{
  "num_key_value_heads": 2,
  "head_dim": 32,
  "intermediate_size": 256,
  "norm_place": "pre",
  "init_std_o": 0.0,
  "optimizer": "adamw",
  "beta1": 0.9,
  "warmup_steps": 538,
  "batch_tokens": [8192, 16384, 24576],
  "max_seq_len": 256
}
Each number is 500 + 25 x the weight over its row's rms, rounded and kept within 0 to 999. Layers, rows and columns count from 0. Numbers have three digits each. The size before them is the row's rms in percent of the matrix's.

# q: layer 4 attention query, 64x64, rms 0.211, rows 20-63, columns 0-63
# k: layer 4 attention key, 64x64, rms 0.188, rows 20-63, columns 0-63
# v: layer 4 attention value, 64x64, rms 0.263, rows 0-55, columns 0-63
# o: layer 4 attention output (transposed), 64x64, rms 0.256, rows 0-55, columns 0-63
q20 094:565489468500526495505503478525487547521475494465491494476526435516497504493489476494495491494499493530469511488469473525488536463491510477540507473489524479476502537492512428473491522473481496
k20 104:543558509510519502515524543503504548522502519498497544516549464494510467475532525498517492496510490564516505543478528488505521507461499505471539479505502509514545517463500483534505496509484509
q21 097:560496487494506507509484457518473519503493484483480519511531483516493478475516467505468522519505504484468541476487460526472536467470488516510524493452502494482516520513512445472529466483439520
k21 083:552531509531520497518474515453493515516534511511489522511509447488468484506507536483513451507558506552490492564494506475478523505460459508485487508507501493474518527498493488536478489486503489
q22 080:559505475483498548520490483498485532515527492494494541476466469548528491495537520491508516484515486488487556499505443498472532492468475502489514462491503484509530502465534457502509475513465488
k22 090:517520534471477516486495509437510506490485501512479490539503521460484482471509489482523483508495517549507499565483511470443504511517499518464509495510483507527519477503542473536470443500503471
q23 124:567475495497534499514477467523498518497518500475485502466534436501483494475495489466462483505545474501484522506456486523509503478493494488557507500478522473463504528498493447475516517516465505
k23 093:552499508515530487503472549451469538512501484492504478496515465503535459485505472535518496545513476539512541497485491482523498513448502497494492525526541525509508534514512453526482474498474499
q24 116:468492484484498510527494486527506493468501504490479511501533520476502522526454513473457470497469480489468493511461515528503482492547514483544500484480473456476517530485498552437499526538465508
k24 102:558448482511538464516476470509508510498483475470513493495513438504515531489519474479472487535504493485492504487512475509514510493459521470561514474490495485479514528512485440487514476513462493
q25 164:558461473487514502500476473529512539504499502481491527468531458507502516496498489480461490466507490518468528484455477517523504503503519466533512475470507458479506518458506447463518504534467490
k25 111:583503499510546512502483512449497534499485499506511461482502461498532485439519529518530478505536485526508509503496478498483533502480492502480525497524530501510529525493522448521468483490473500
q26 091:468487488482483492500498479535547524469534481508509532473502476484497499477484466473454505492491469494469487502447503483487454520521441515549505499454465481475508520498516471466504488495462496
k26 089:559492501493509473470469502544471491530533503488489470516475489527524499461529504487503512528549491489496546516478516496481562469489523505472531538473527506501496483533488468512534497516461487
q27 119:523472491470510504531492467535495539488481506513488533468527472497491528508505459484444498457478495498457506489462501524495493497508524490542502493483485455453504516467504456440525491508473503
k27 099:587501498521561493510459476499510504504504511513505500482498444511496513447524505511518486491543512507493503524506483506495552486466470487514517471500557489481513518486524459507483479499478506
q28 080:485496500508496497494496513536551531478524451503489550537512500487529497488490532528478471488494465543495466535487530463514465522487471546496529486468472498496509542522516491500506469511456474
k28 105:491520508486440487498508541533467524531530462475520453508497501507525472492458520454505509515519482518472469508494480480471511527501515496472513533493468516527501454545518474513519486500508448
q29 092:515458491511535503537464488530524536494506513479477512502526487474498531504460500516460481479465461501466507534481478528541496479508561470540493490484490466473514526491478487468509509537463503
k29 094:539496484512507485526519526487518551506480479477519448524516414525541479495507489472490493518505473509495504470521497512523501526473492497523519490509509505494515551464529459479482493507479449
q30 134:520494516473525514516507466523505552496481483508472524482519466472485482502494477483450507471487482495482515514456494519526483498509520485548487486457470470496527551483488449452515488509450518
k30 103:581483543539530508504478457472509518523505495512512484493494432515507465479545490529508497517538490531488537509516505503513524484470503508516513489528514493516498519529502454504514472475475474
q31 054:476450532493492512528499498503538479403476531518525511497512480504497521498468514510461496498516487455461520513460512481510499506506498514500454530512464485498505455519481525504490461507481509
k31 111:501459477478514498505451499484507463511562482521507437483458517506511542495482458484503510491491507482524501496479455517513479509471482457483518507497514493451480452471498483470478494528480491
v0 082:531517522505520506457492491505491526512515487438521499469521501515502476501487505495524523496482549471522493429516475516472511461483510519515474503479488518514484490484422476531519493470532526
o0 084:507521530459528469531489499521466468503513544520481471518458502538517499501543495533494520487553549473516515500513493529490530535472505513477505507540529536486497519546517485506479502465496520
v1 099:511528534469522521514514495489475537512466509487475510506529476486488499543518496465504518528473545497518487484520505533493545497484503481497463470450474512512566522474497468490499479445507537
o1 112:496484511497521474520418518552507497472528503541483485527478520489523505474492508519480486491511553508546481507506525495477480524465452551484472509498520520486479511523502494487474513472470523
v2 086:529495516530477521508509487497556466515562441476518487475485489491510505459514503542494510475485504522463507502552512517510538501522532476515546462489495517505462496505496495483520499494539464
o2 097:518536543480462489510550494488493521525444514489536485498518452522506464506496488475495481496560524539476484463518481466495483509495506485537525498492512468488482518550520475528497493485489472
v3 081:504519512503502473498507496501514482491513470481554490467516469538488511494549461467517511507466555486522495466515498486471472496468454491512488536512523502528479458544521503525479493439502519
o3 078:503483519456533481497497474513468465525517490496515486483508522526475479488520488460456532503522578429496508514525500555486511524476510504537501493516526505495489495505460507502505464517483515
v4 095:470496528520528501510497502515544478465549466477511500517499495519526509502450533541489482491488500502497507450474532480532488495490501449510519454499543516497536481477509517488507544529453481
o4 108:465511556520494496546507545484497535507482492488509491500484505494481509558521493482508514477500493505502550485503458486477488439505503494529532455487492460550507462489473520510510543490517480
v5 095:512490496507514489433481493517480499503512471457570509464518497543528494480476500516519520497496506470511457469525479477493480487498494526514536523493535525511453474508471526540523500509543485
o5 092:477519499448492527492539489507459448526474536503488470462463501552488513495531493503511538523532521460478521507549457524473533522501525497513527488523515501500519489518506499521529487488527511
v6 087:514493511490510496465515498488464499531492506456554506473560483527476487512533494461521518506492565485518506462503472529466483494484479514501495516499523498512472469470494490552489482463526542
o6 088:516493495455524481503485508496461466486509511513505472500477528508495473469520500502481530522519570448513506532530508536483553533463497502492491500531523531467505507530470494526463475477515532
v7 086:468472477504498477464467503517465475466503508510542519494477527516528542494447512515514475490525445483512471511485493456501447499497483523492525525515546501469469488534505530511495510542493495
o7 082:466474461506488544479531506495496471519483507458498500458494507513470538512516495491521541499475450464480522517518450524499496468536532472495526467513472463517511488461500516489540483516527504
v8 089:482499508463515521533492495512462493467505520545506528509492498500532529507460495522498464510507460479485467550495519486537526540522498483497530489466523509498558498500566529460481479515496489
o8 089:446498480531459555490487506534523513482475467506488492475487528478477531493493502478498495523476481520514505500491465446472441486501463518513501494471487433505503486465509475490531488525483499
v9 091:487469490505481517513465491512513485484512521516473497501419521499522527465418515540508476494524434501491501533502492471530501496507526505498497510517504501479492509522495522459511516546496474
o9 100:483490486543460529518536489519525511507484523464492510503503477496499539536491497501514504496494420518458507483476462490515477479520526466503512495495470459506509513470544478497549522529504460
v10 084:525504501483479520458484483512440511512481534457520501486497517490501503512479534487529533503510492486521486493529455521465524468494518543493457525496475512479490504513426480514517468471528537
o10 082:506478464471493488515479498537482468510514564509462478531472514526523528478508501537488503494527503488525487520512497535515501517490517485440460522543520513462495540526549472498487484473505522
v11 096:491515518454525526499496496500416548502454546493504508515517493494496493543496501470510514528499508476522486498484491518492541505494496500492461497464488508509560518465488493472490451495492545
o11 106:479473478501499506511421504563511493459543496531460501517468548482515525469501506534496492512485515498554497518489497480483486514483464530465457515509523510493517491496523469494488490482501524
v12 092:485514487527484501525491510506565482481511435513468522500481495515527506456503488540478480498494469515486465512504533452507475508498503467522532469509510499504498502518529541493507550516499435
o12 098:480520524518499517478540490482504518522456484493510527471527480525483492532499495475498495497495467513453509482507498491500471472527500495542555474444472481546471468481501530501548536522492463
v13 099:515486508493529493492506500488489491540521493475577474483536490527479489525563484451520505490503551469514529471478468519463495502484463486495528506513535497509484476479517481512475468492491536
o13 102:534492511464513489496466496500474498495525491489521482473489522481493457471524506477514509535525571447520525520505496525470550513477486498502510516529525489474534486516491476520458443489517531
v14 096:520485520483517533466477488499446543512462520459460500503476504501500506468453520485521530514488511494516489504515494490515548474484519507509450503483450510516511494454446508495541477532493511
o14 108:488491503504504505552445512561520490465519537530465496514458516504547522529511508554502504514533486518488484506495489513526514537472470493498480501523514534495541512506550457511495521500496489
v15 095:535523498486521524441501489503467532530489507451551511466538491526504472510519489492523526500494530477514482465514472516462507473498508522509506514489482526526470483474445497532518472484550513
o15 096:511520499442514505510498481523457457501510531519472480497457506546514488468523500533504516527545548471521512516523500509476535539483491514470488513525529538480515512541510470519484484466517518
v16 093:512466479518523493468504499497512503505500548510496481510483527505495478467458497504499496464545503495499564494468471501527463481515519536481501539554499495513457479487450500508528508565499495
o16 087:526536499528493510515550495471494486492508498467501495514472464493509494521498499531546513498484465510466526479461501510521573512515540458476485512545495528491565512484502484511500512509538479
v17 092:485522499503482515550489498505518497473506505539436511522454507470509523489480498529474473501496443528475507554490530473511516522521511480498501471475473494498540521516532516441499510516480468
o17 091:487501498547471516496497505503537543503494469492509531509527487488507519519479501490502470486481438543492480478463500450516438474530476498510498501453484467527483490482520498481528517519467457
v18 100:465495490510478468560504511493543478471505489553438496530463510469493520490484510509477476501507471528488509525478538489533488525499485485486475496513499470474532524526546494477477526497454487
o18 098:496487499552501491491503510471541535497498473489519525502552499460485512531482506473495487458446453529490482482471517495530462468525509495520506490468467479520470495461484539468510517532479483
v19 092:486565472516488506492473508535508504457520510504512517487521514511518484484482485531493490492532461493494508505454508457423465480528470523507542552495512513482468474533487521518507505517499493
o19 105:474551503474475544475551493441466509529514475467477526480488501543467522506535485504477512490485464469501540499487492502518483487561505473470522516481492498525492461500516516489515482509499488
v20 085:482537484503509492513506511514547525463499477541450517515477509501526490489495476546473490494497449517484472524462543447523475507515513475506528479501468506525517510499502525475515527535499442
o20 084:482532509525502533485527483493521518510493471507492540490514481527499506528494495502531485491471445532481508469477505445494455480551493518517517476457471505564491475475500519476545527506498480
v21 091:545480480491486543500526494476515517556500521488516476503482488489475448498548469481493517476494514492482552522524463529513514504506551517497501487538449514530475494473471501492516478505539478
o21 094:552518496495495492511509436517487502504507506519505487535515468503532455470461508536535467531529519528488484504490528479485543541481528503490466535512523521472530523519509453533484496487505512
v22 096:499448513510473498538514492485514443526565487513522483502472493475493530508497528501496469488481492505472507529544499543540538531524504496492532496499522486468498496515564475478467488476495496
o22 095:511476494514455481500517514484526536510460507477558458494548493455486486484473506447488485502524519537503463502513478479498488481473524497529509505498507434464473536501490486496476466506487496
v23 106:500472515501481501538522499482530493505495509533428465538469508442473507497502516490490498503509516524491545508512506551539538509499515492492445484523484476484532528501515461468487510492463517
o23 110:525477510559506451521478517497544533471507493499515500552533489436518490516466506506486466456488493557508471475469536502543488489483497499503478520507488498479495530483509506492472520510480500
v24 091:487535490526467508519497506505556508470508466511429514510475497483520496474480512550475492496486460535470470523512530462514497498514533493519505480492454508500495511516479516488526547505505444
o24 096:477522522518498510497543485480519529519476503505496526513529462534506505532484492511481476468501448547471480479497504475524454479525522502515516479453474516547459496498506529483533549505484464
v25 086:491512516490516506558521502484517510495496525554462485523509494474478509534515479468493481497509521511494540520460517531510533531518477474477497484484503480487550520486560468469477480467464537
o25 085:516498516521499485513454524497532542459532444492520515511516507423495484488480511480481480483476522518543488488454532475494474496484444525496487520486489483477497510495496498471463482521470507
v26 095:485504488511474494552510505488548484481514483546445504522464499455500518513510508523473479506483458536473494550511533499522514527527513492501515491492470489478527525537547486471487525485481457
o26 089:496499495534479496485518495478538543520483477493521515506555474480496505502459501476503460476483463555503465487486515467522445471528508516522505502452479480513455507484494520463501519519465479
v27 093:493552491504545500491514507506505505490524509477562523491552472538498471524541467493490499496479527485495524493454505472466460508505478483506554508471500512535488448461512525517501497518497493
o27 090:492540523468500536499504497453459507517527448501510505471484509530491470491523490493510521533501539459513544526498489467454527499505490504511507486484532519527522441524440498509484474488505499
v28 095:530504509490531510451506494509460520526507505460571494469541481538497478513514475482528519504491545459520502460514472524475493475485503520507509508489517522516485480482463491532504469484542538
o28 094:504512506451511495510490487521464459502511519503490468491454506528505490471531498518496523525533559457519527515525493517459541535466500513479498512543538514466520501527498474526482480468519530
v29 080:507477466511468519522500495486537476503511514537474493512438515492493495444475500521489469463537454517471537555473499483519503511535517506489535517537487492495488503512526503469507502545485466
o29 085:519531501529458528503547488484518535500478481475520516498531474474505481518479505491530477500488436538462492474458508479523508488541519473509502519475472473488512505474530468497530489538507452
v30 087:510483508490511509432471491517442517508482518441549500483511501520517507508446518501530529516507516475524490460532472503485510466483501524501473521487520522490488488484447520529524486509520534
o30 078:477479487469492509525484515527472453507513558507470468501443518531507540503521498539494538511525514469507523522535465542489531516474507491470488497541526505483538507515527495530499510480520517
v31 093:524527488492514543455475495506474539510468524448512514481498501533499483487501465488517525500502503492517493490489464454454490475479508498509478517490453520554471476481431531502520487511524500
o31 096:513503498471526525512485464537473462500550516527454516496462505561532498504520502539524514520532494454483512521493491521494530534503483492477478511493508542512543485526525450523524499491502492
q32 058:448508480499508489505475480516457501492512476514497494509518522465479490502460457489501476467442505495495518529510517499495503533525489475478474552530497507459479523526464524431498488498524462
k32 070:494488501499512555518443484544480476499482540511507505478505483495524523485515489483462489505501506446500493477490504518529530463474491551543465485488513487487542538467478451473491524515520497
q33 099:421532511499451498494501528496517460520510486503524480494481558506512460516482512522546513510499508450519475509489492471480520499489480524479484521518494525504462448497517535504496481499543509
k33 085:453488461486475518511492471509481460482503510470479517488483538498468550496500487501470536497468504449513499475529493515498473508583519479498478500486483496497513470492464561492506505505517519
q34 099:444541519544459507517503535467512477511510487517507506546485528505502479493514522520528477531471509500507496488528528479481494538484474548461496505525487520524493470533526542521481485489553491
k34 102:445528501499477506482497478508494485468479522491507504505503561503441522533494520503485559495474523470498490469507528525503502470563512503504481513487479491510499500492466557498535491519543521
q35 084:547505512519552495526485510464498508512506513519516490505535473459467462482504472498522443516493486510493490500503533508485488473455478536512499479493511511475492526503545493499434448459498518
k35 083:475512539474456546464481531506501500504514494493494490505503567480485494492518542506525511532491506480566504510492514473495489531490526472491478514508493473505507425505494522533512473507516455
q36 117:436523503474471507487520505526475480479517515511506531524491582483471499534481492492477518518457528487485507488500518508496494504580503511483475517499464499504494497489482555495496524510531514
k36 121:527461453507533456490471448535519483494505491488520510469494490499501528479507482493454523494494497455498501482503466496509489473494504483571522481453514466504458515528489475467513528492484524
q37 085:447522499462508515494515488543459454459503533488501535469472551524483523536506483510469562516504548477523488507507491535491505475550512479512493502501501499489488498514482533488496512487502532
k37 107:527425445503509469497461453513521504473495510519513480494488487484503541472513479487488459481499481479498526484489460490525483483493493473530512488509524462486460476490517439480510503515467506
q38 071:512506454489474502501521475547484530506522498454486560512500531555491523529505517511477533484508518500460558501491477529490538516546503478508517488491484484498505486514491510490538550535498492
k38 085:555514488541542481516432471497483502465479528489505471494511461529489510487506497490485488475526506485473522502515493520508532471444511493526493490481528481465489555481509469480536483520489525
q39 117:505487502563500464495480532461528529494501465501508479546514507499515503478489520525535446512483479516513465492508553460473460519472482529482511527512523513516510488515526519533482487465519467
k39 121:428547513496454521485550502495473470516507515517501508514492555501488483559498511519511509505502518502505488492492541522498495505508519530487468505510480524518490487505482574491523505524550506
q40 164:593479491506547497510487483528490524500482512482491516488526439515510501479518491491486482506547491509491539491487482503506517486450493492529509473495535479487514523502502430500495493507453500
k40 128:536523537522499504531482539454505545523476483513502485529494463507517442475490536500555480487510485528522501519506509473498500493455501508459482482536507528511521509499516459535478470489515469
q41 100:467496533540485516481474535471530471491491478513521498497485518521545492496504505502561495532498485489535475490521527456475473500474442519498515525506494543541479464483515527520482486474527473
k41 102:417514496469459510486542482508479501506480525504479518512500557478466486551481497498484536482478530497496469485502521499484469500537518498491458507495469493509518485513475519497495510504564522
q42 098:559494520510564506511478513485513521488483504487493497505489438496539486481530497476509499553516467524485549477494459482490500493468482500518539462488519506529511529486513453497484476476474511
k42 123:474516550479461520505536504473480552539496462521493508502502508461502463497496522482526528524499513533516496538516528493480499533488506519468471514499484534545519517508533454536486477508506452
q43 074:532499451497485496530489452534520511484504489473496536493534515486483523537492462481456493476474495516470519488454500495503514505535507515530476496470489458462485502479488520452523550537478514
k43 082:570503491542541466506442479516487529504492523466498475497479454554500489475507506495504519474529487477498540489517501504512514466476494493515495486482546499454519509497509440508501501516489507
q44 086:480498494474495537499494488476523480510486501509491484434474533513470476532518503479470566476517489465537515486483465553519522481526529480525512469499475484526486495452495512480499544518517507
k44 105:576435465495545492468477463538494508496509562483491485487501496507498516505542516502513494496538507504472517514478498520511504491516488474510501455473498479485519497507441520501507506479466517
q45 095:544454491463526489496498466534520510488489509477495514467508486479496503515488465452470499477494470511487485476456457506530489492504516467558499497470489479499504506472490459460487513530438510
k45 104:550477494498529498521522514492511529554502471481488508478507425496530467485491496476505489511532494526522516511484486474478492514457486502489517506524506515509524509507524433522434482498467483
q46 084:489507509529496484518491530434529490534502489512512462534521483443491481495498500516529453506500483525504461501527551502478493522465492533468469486510491507493488491498538527504451466461530494
k46 082:424539536504464524480517508507480488491497498490485507484521578519470502526501512512514539497483522475525508490484535540487512490536533482501479526492491510488542493508462552515508500488525496
q47 097:447527476499468484502505488510511490490501495509500514517501565460444505545476497510467513475468521514487455504500517530499482512551530521511464510504474483470483501501493565481482516504517532
k47 111:539460457520517472474462448534506468477502514493504479483497492539490530485535487517492519503520493465489536472496475524535526468518497472553523464479538484490477509503485506481531523524483521
q48 133:448512544506487507482501554480481467511518502531528488508466515501533476510519521506545519522498506482546497529524514486473484505486474517460500510530512537505488462522490546538502473467547486
k48 115:414505500449467494500536487508493477479490508521488534502484570475477521520464479481480529486451523475503468491503502504515477507544518495503485502496457491507499493516496539479496508510535510
q49 068:463519505516458504478503510471484500507523473496505479501505539511513524479481501550552478502477512489484441507575540461469501479520491517490501546507473532514502516496488527507518488474536475
k49 082:454506496476511550475503492525517447470495532509484560508514514490486527549508489518467491505487497492460451518518482491491507510505520492514478508479505468491482476493490535484561536475537528
q50 091:460523501535491485506503520468502510504511470518528501540520514445477479492477522519509447513436509526497469503502554483464480527508501524489490533516504501458483513513493551495470468478526511
k50 104:457496511498498525474488485520508480495510498483507526474475537512497513501506456496497544525484505426528509453517524517517473481524498487539493502479497490494454465494518565487538538529524514
q51 087:435506495490462505486505504517501502466484497490515498475500544477508526525464481484506490516428510509509447509499528493490498506528516522496462535498486513469458508505479570471489521466519511
k51 094:486465456489520498500486440545476486484493482510491495498487493480516546499501433471480497477488507476511515479512494518485447524511490469541499497473500476498489467471516455464474549528505507
q52 081:499521497546490481521472509511495514499515471513498499537534499491524505467456507524511410520512511516514480485498582470514507533454484534475479526494529498477494499523509508487500495484478494
k52 095:455533510515456478519497528482526475476493483527538453532509524497515480491500489503504505460488487443526465502507497472504452503527493522482482487514495537473493459499505574505519505512532484
q53 102:483504501550466483495485528480523507492509464479527498513528497510553512494487516517539452510466487505516446494499550448467484535476457543503500534486512518500486466504494535505503508502492465
k53 093:425541506498474496514531488498486505503478534468482521521485541499468498561470495487495531454487514467511513476532513518494473498523508507494452508502483504483495472500506547496494516530550528
q54 078:485476480459502460503529478513516510514497515492510473501532528429442502520466476496462476483472515526462448493487485504509491509548541484489458489493472475472500508486509515494480493518503531
k54 074:549487479518527497514505496504469485508537431488503498464520466529533538460506501528495485523536475500522541475490493533504522513471498485535529523486540500496518539523498481484498535482457512
q55 123:533476467483511474508497442551491530494479528476495502465541483508478528507479472496469494480505485499459497491466493506527518485523512476557494502476524471448509516494502494474534515538453514
k55 111:569487487537531492527477534496486512501525472476504468499500431515530489451515501499504471502545474510512518493507476473502528517428475486505517509504528505482497501490512462503495513508463476
q56 060:555470496517507508514488456513535529507479483486493537483485471511496537480496485460511473490481462528501561488470501490521522511480503498484528481481505499516486504484514489462575509520489444
k56 086:528539510477499534492483525489427505475497525486507455512499482491501472527496502472518497456503527496506477501482479517467522508479502498470456523474508503464560535495531472509455474510537507
q57 102:534499465489520494523484430530500502489482525496471505490512505500440519501504461489442506468518507503490512494483471535534494480508535466538490484489512456480519531512499475464487502525472541
k57 106:583461486528533494482465512501516495507516497504519475493501458522524483471532524521519458521543474531499519516476480494520530473465473512496545487507531502489494508470490469510507509497458472
q58 082:516488449508489480525523471508516544498496479453491525498540526495476537534487490512465479470467501527462456476489520495488498505536508519522476493468479471470507515488532531477515553530470507
k58 081:550531495548528485497469464530482507462506526459506497493511461544497515491523512515509487483557481482485527476504493510507531484449504478527484494485551491464494517508507476484547474522502522
q59 107:477516523552489492494479533464497457491484502521522500525514526506510497487515488523545465516505503479532473509515552467484470490459461527469503500503528532499508478523529542520486449472533481
k59 111:425527506480462521474508499512479489479491524493497509521490569491468479543481526518496521483484511482510460485497494489495500474522523496489464497500470488484488472522454554499505520506560490
q60 073:450559527533464482521492506497527473499510517489510528534499543489502515474462478512509469533490504500522451466499534451517479516508500545505488547494475518512504503535512542482479515515500482
k60 074:459462486480484505462491473497515443476514473499525488507493510502472510529521539475473550522459507461495515458501482497495441482530484514499503508470491499478480436496493541511488485523508491
q61 086:585488497518527500515460503505484501498492501483490497489498441554502486473519507511508495522542500485480519515509457517490536473457474490535534492519509500518507525517510432507483506484468500
k61 093:526490506515488530526479523478531551511481553544493488531507525487491488521531566513531501514493495554508516492516519501519485477498496496447467501535522492503498487466507508525530439516502493
q62 176:556478482497528516496504445526504518490487527470484518455512484534488524500500489487482530487525489503479519483481463509523514462517517451562508485478513471490502526464502479483528533543465519
k62 123:597481494512538501492475521490503518507520501488504484502510441508529479464542505508513461514539472534496520518500474488492525520446485475498515494493525490510500508479517452513500489498459485
q63 104:565483491497532511511472501524468538523509489486499499452481455523500464471520513493505509498512501498496550499479440486497523481466489475516539487501521499507497513513496418493509494509460512
k63 101:542499535473486538531480553462499533510496519517484522529492482473516494470482524506539484535508480534526534532541503500521478521488485526446487501538497527513507488475539491505478452496509508
v32 094:525518486486507522476527496512442501528538526470552504475515468509507480502539461493503513482495504506505543512507462497459483503493490500509533544488475538473486441488491528518482481463532530
o32 100:504529490447479524474494441497479502534517522485527472492497517536487471468499497517484498511539518477504500524526485503468515539493521501489486525525533477477486489548518439523463452482509516
v33 108:489501493495473508476513497510459515522511540479518539491531491533506508522504478468505497493525541496538502465520477463485469505465467508513472548516533511508498451476532505552493513468522557
o33 087:518495498492518500493467490487457466497512528493505471500480536517482482521521504500507552502540528451495537542523496579499551515491507483484480493528525511496524493507483497550487482493548511
v34 112:513514509528489494487483490510560471495508496499494449522477527459475488481517517499490508522522504508462502544505530535495575502525494490498507468502481470478502502549543490480509448486472467
o34 112:509516508501460496520502516523492530520510466493530514510549488453499511539472510481449471470499493563538447478476530486530460492487467485482502523477507467497501506490543514485485474487486477
v35 114:497482489515532482517473492498531491476460459504458531504478495497533534460463523544504474520481427477510487486490535479481490462498494514497523539526502501483517511514516515484490503540467455
o35 113:515511497523486542504517524493538514501475501476495514467503480528504519493526492490526504503476422520475537479475493490543476480506500480541533468475501481522472500457504501473536537541467461
v36 087:471513516534508515482462481518557470490538504518557493489528475511523527542494472514509494544486470496496498507516531468483517511490435462536532503486516509500483481488536525497480481510465484
o36 099:530471488480484525490490526488501496553550496470525508479513490513487477500528507434455537507530495504540518523497446495500481464452478459529543488499513496528508479498482500514509487482477483
v37 101:496496523508507522524538489504523477537534476525551499476540469524503505544529468486497510498482535504473568504522520517521512508487459480525504439476525521531495539486515512509487517512507484
o37 099:518490537468495486513501502496487502528485487520516512473489487499496444441510517448452505512536550493526506523522490467473513477457465492528529504506526487489531479532460527541511488477488487
v38 114:476511490483495540485509500495494495464472497489495535478497476536518522476511501514513470476529474502538489478475493416459439487485468488499500548512486517516502479497475537518515520554495498
o38 111:499489477489513536493514507484517469514503482495470525479443551535488492506527491491507547524497473464473552530483476526511512503554538461505504453488487504535502474501499468500544494530509499
v39 125:526471510505478461559526497494489475528525496467502468509478503463454495507511505467495519488493537522480556502523471561520526490493540536477470486507467494471513514536480497508485485475511520
o39 117:502508530528524439525491472510518538514480510504528470510525503462507505485449509522487456466505532518488461491519541500501493519486514512484451521512533461445509543537512520492486498493490515
v40 120:504482495538504461535484497499539465486485464488460482520461507461484510470500528523483488523497440513465527507494531527486528480507506524487513511525481478472515518548525495478481483512458447
o40 113:514516511535485500512520519477527556518480481475533509493552488482512514495477498483493465467474442545485489468471526478551457487498501479518505509473523462504477507484516524472507516525464472
v41 104:478500491488504501502522516505452524514525518505508538497548487548507500521508461471497495496488515489526519460489488482506441518467456485519498523492550515531498477454529492531466538468524532
o41 097:516506495490514498478478491464467485474511515508510487493487523532478464462548496485513539519517522440498549518511490537475550499480498514522506509526523541505502470503445496548469492505535521
v42 108:502487487516491488508475506486541479468475465514456470537466515455485508466495530519491485521492443507486493535473504517506520495525536488473524485513466466478516521520496493459503488522459436
o42 097:492503490535498505487511514492546535503496466492500526514538483472515520499466504495512461487457441546488482469472516468523450486530505518506506522459474489514463514473520494450510526532474489
v43 106:497506513490513526464503481518485523502512534500556529461525486548544508511472481499523501488505544481522467474533502458498491502488461498536492513500547531515477455472504503535514507488534543
o43 097:518487509465493521503497496519460454500499539496481478490456500534490492527551502488497552522549539472516522531521457533487542516468490465505512467532497523498534497501495482535501483478521492
v44 111:482511501483507530477512492506473513520513527506556535472539470553529505539501469489515502498504517493537492482519486460488460501470455482521506527477529532508488479456500522544502519495526546
o44 102:511476483459504517478489489498478455513520530499490485477463512538486472483540504485489562530528526457510539549534460533471542503488507487501512476527509515499523479522481488536508484487527508
v45 095:470505495501487502470501527483516473508459480515466507530526531491475515514580525492487482507557464521522499532486505490488463498493486488477472454508495448503503554507508516504525510532468492
o45 106:512454457510543469459487511493499491494509453503474562486513533489516487501478503471491508481447471497494494511498535519525483477561498484467507497468479503532499471478491546494520493510535518
v46 107:542503492476482490512526499492470523540504527498513471507465499485473457492497483452497539480493555496475522530517460553531536533521553502487498490471493509487500507501489493498504486458552508
o46 109:472530507498497489506496460534489502477493519523522468533517483467507501490455508553496466513505557510503458488524528482456511530497502553487461554504498499452519518534519484507477490497496516
v47 098:497498487506522531501494498484537492464483465533497491514501484501525504463511504529501477509467433486489516536473507477504501488538495457511569495488475500505510521474505501469503504541460428
o47 087:494505481487476547484530520491541515511500466512490530488500465505512467455508502470496482529482445533506519495469474450491471471522493505530541511463483515516466479472503460471514511537470480
v48 099:509499486498492515496471496482528500482482491485498536490465493509546525498478495530520467502477450459538468483484480436478481497518489491509549568518487511473504458481509524472501496508479454
o48 092:519498461495491553486506518520528492527519523487490481485478497529497500505514496508526517527522451485487552496473456514492490488523494498518527496464460485524473499458539447462527507544465472
v49 120:476495498510517512494466493489539486452469478517485513504487494508535540480487509537512462519495437480534470493490523439481484475507473481504523531513496492494508503493518515481507515552450448
o49 114:512477470505493539493512534503538493513510484489481524471482495519501506505530496460507525515489436505492547502473467509527473468522497469534537473479477503536481491453500482470543525539476470
v50 100:495499502543497490526481480508561473463501475476483475513464497480510529478472522527508474523491483492491512493507526466472550480515488509511522525507482489470520472536553503478502476514450442
o50 104:506511520527473524544502550512523539530506477472532489480510482488506511537495498476473497476515456535508515501462492513538459481488480465516529498464509469511487510471525504473519515531450453
v51 103:471522511499515535472461493501538516465481483528505495494501491532556521507449495531518479521486477472524460496496519443493505505517487464521530502473520515518496487471510502447517516530476450
o51 103:479475483491483543512494536522517482494534494497476512491460458523493517512538496477510523527501478484518538502482438489486481462500466500533547493477451520545490484466501476489541518513479472
v52 117:521482499506462457558512499482502484542517501494490481529488501472459469524502501459489508500475518497473541514514473573550540505513543504488505476491493483472515542497510486492486488461511500
o52 110:495518509530493445510490496506513536498484519520541461533549479449511486468438507520485460504482523526501468480514539481480493497486490541494485556500512485453507525516505522498473507504490497
v53 122:489524485477517550460515500505463533493503523506533536475523473549544493504498480517513490478503498482532482484494480441473455504494471482520518544491512540520487458462491509522508526506527522
o53 116:493497479459489550476513484490479457497512518499476488485448509555485482492544495508511544533522505458499548537508454524466537509520518496495516481511488529521499468506487455521504485503521510
v54 121:502480495483541522471469500490529527490473456519496529497501511516541495464451522552510487502479459465537430483494505469510483460505530495491518521538512513478500480490473516495510515536503487
o54 121:514509494501483529482512494505532469484472521501452499485467465540489536516530499508560504533484460516480530491505464505500506499518532510523524457492449498536482505454520474471543523519515484
v55 089:505457487498524485511503499486499483484467488507492507509485509491491499429499516524501463488485461481523461488499518514509445435492531523484501565572490489466497478521478497518491499511499514
o55 096:534509491523496500482536468483536486498448507495485482490512497515486512511513491504541494507461459533451507474505515527546510513516569482503479456533491497497472531452500476457512491513521479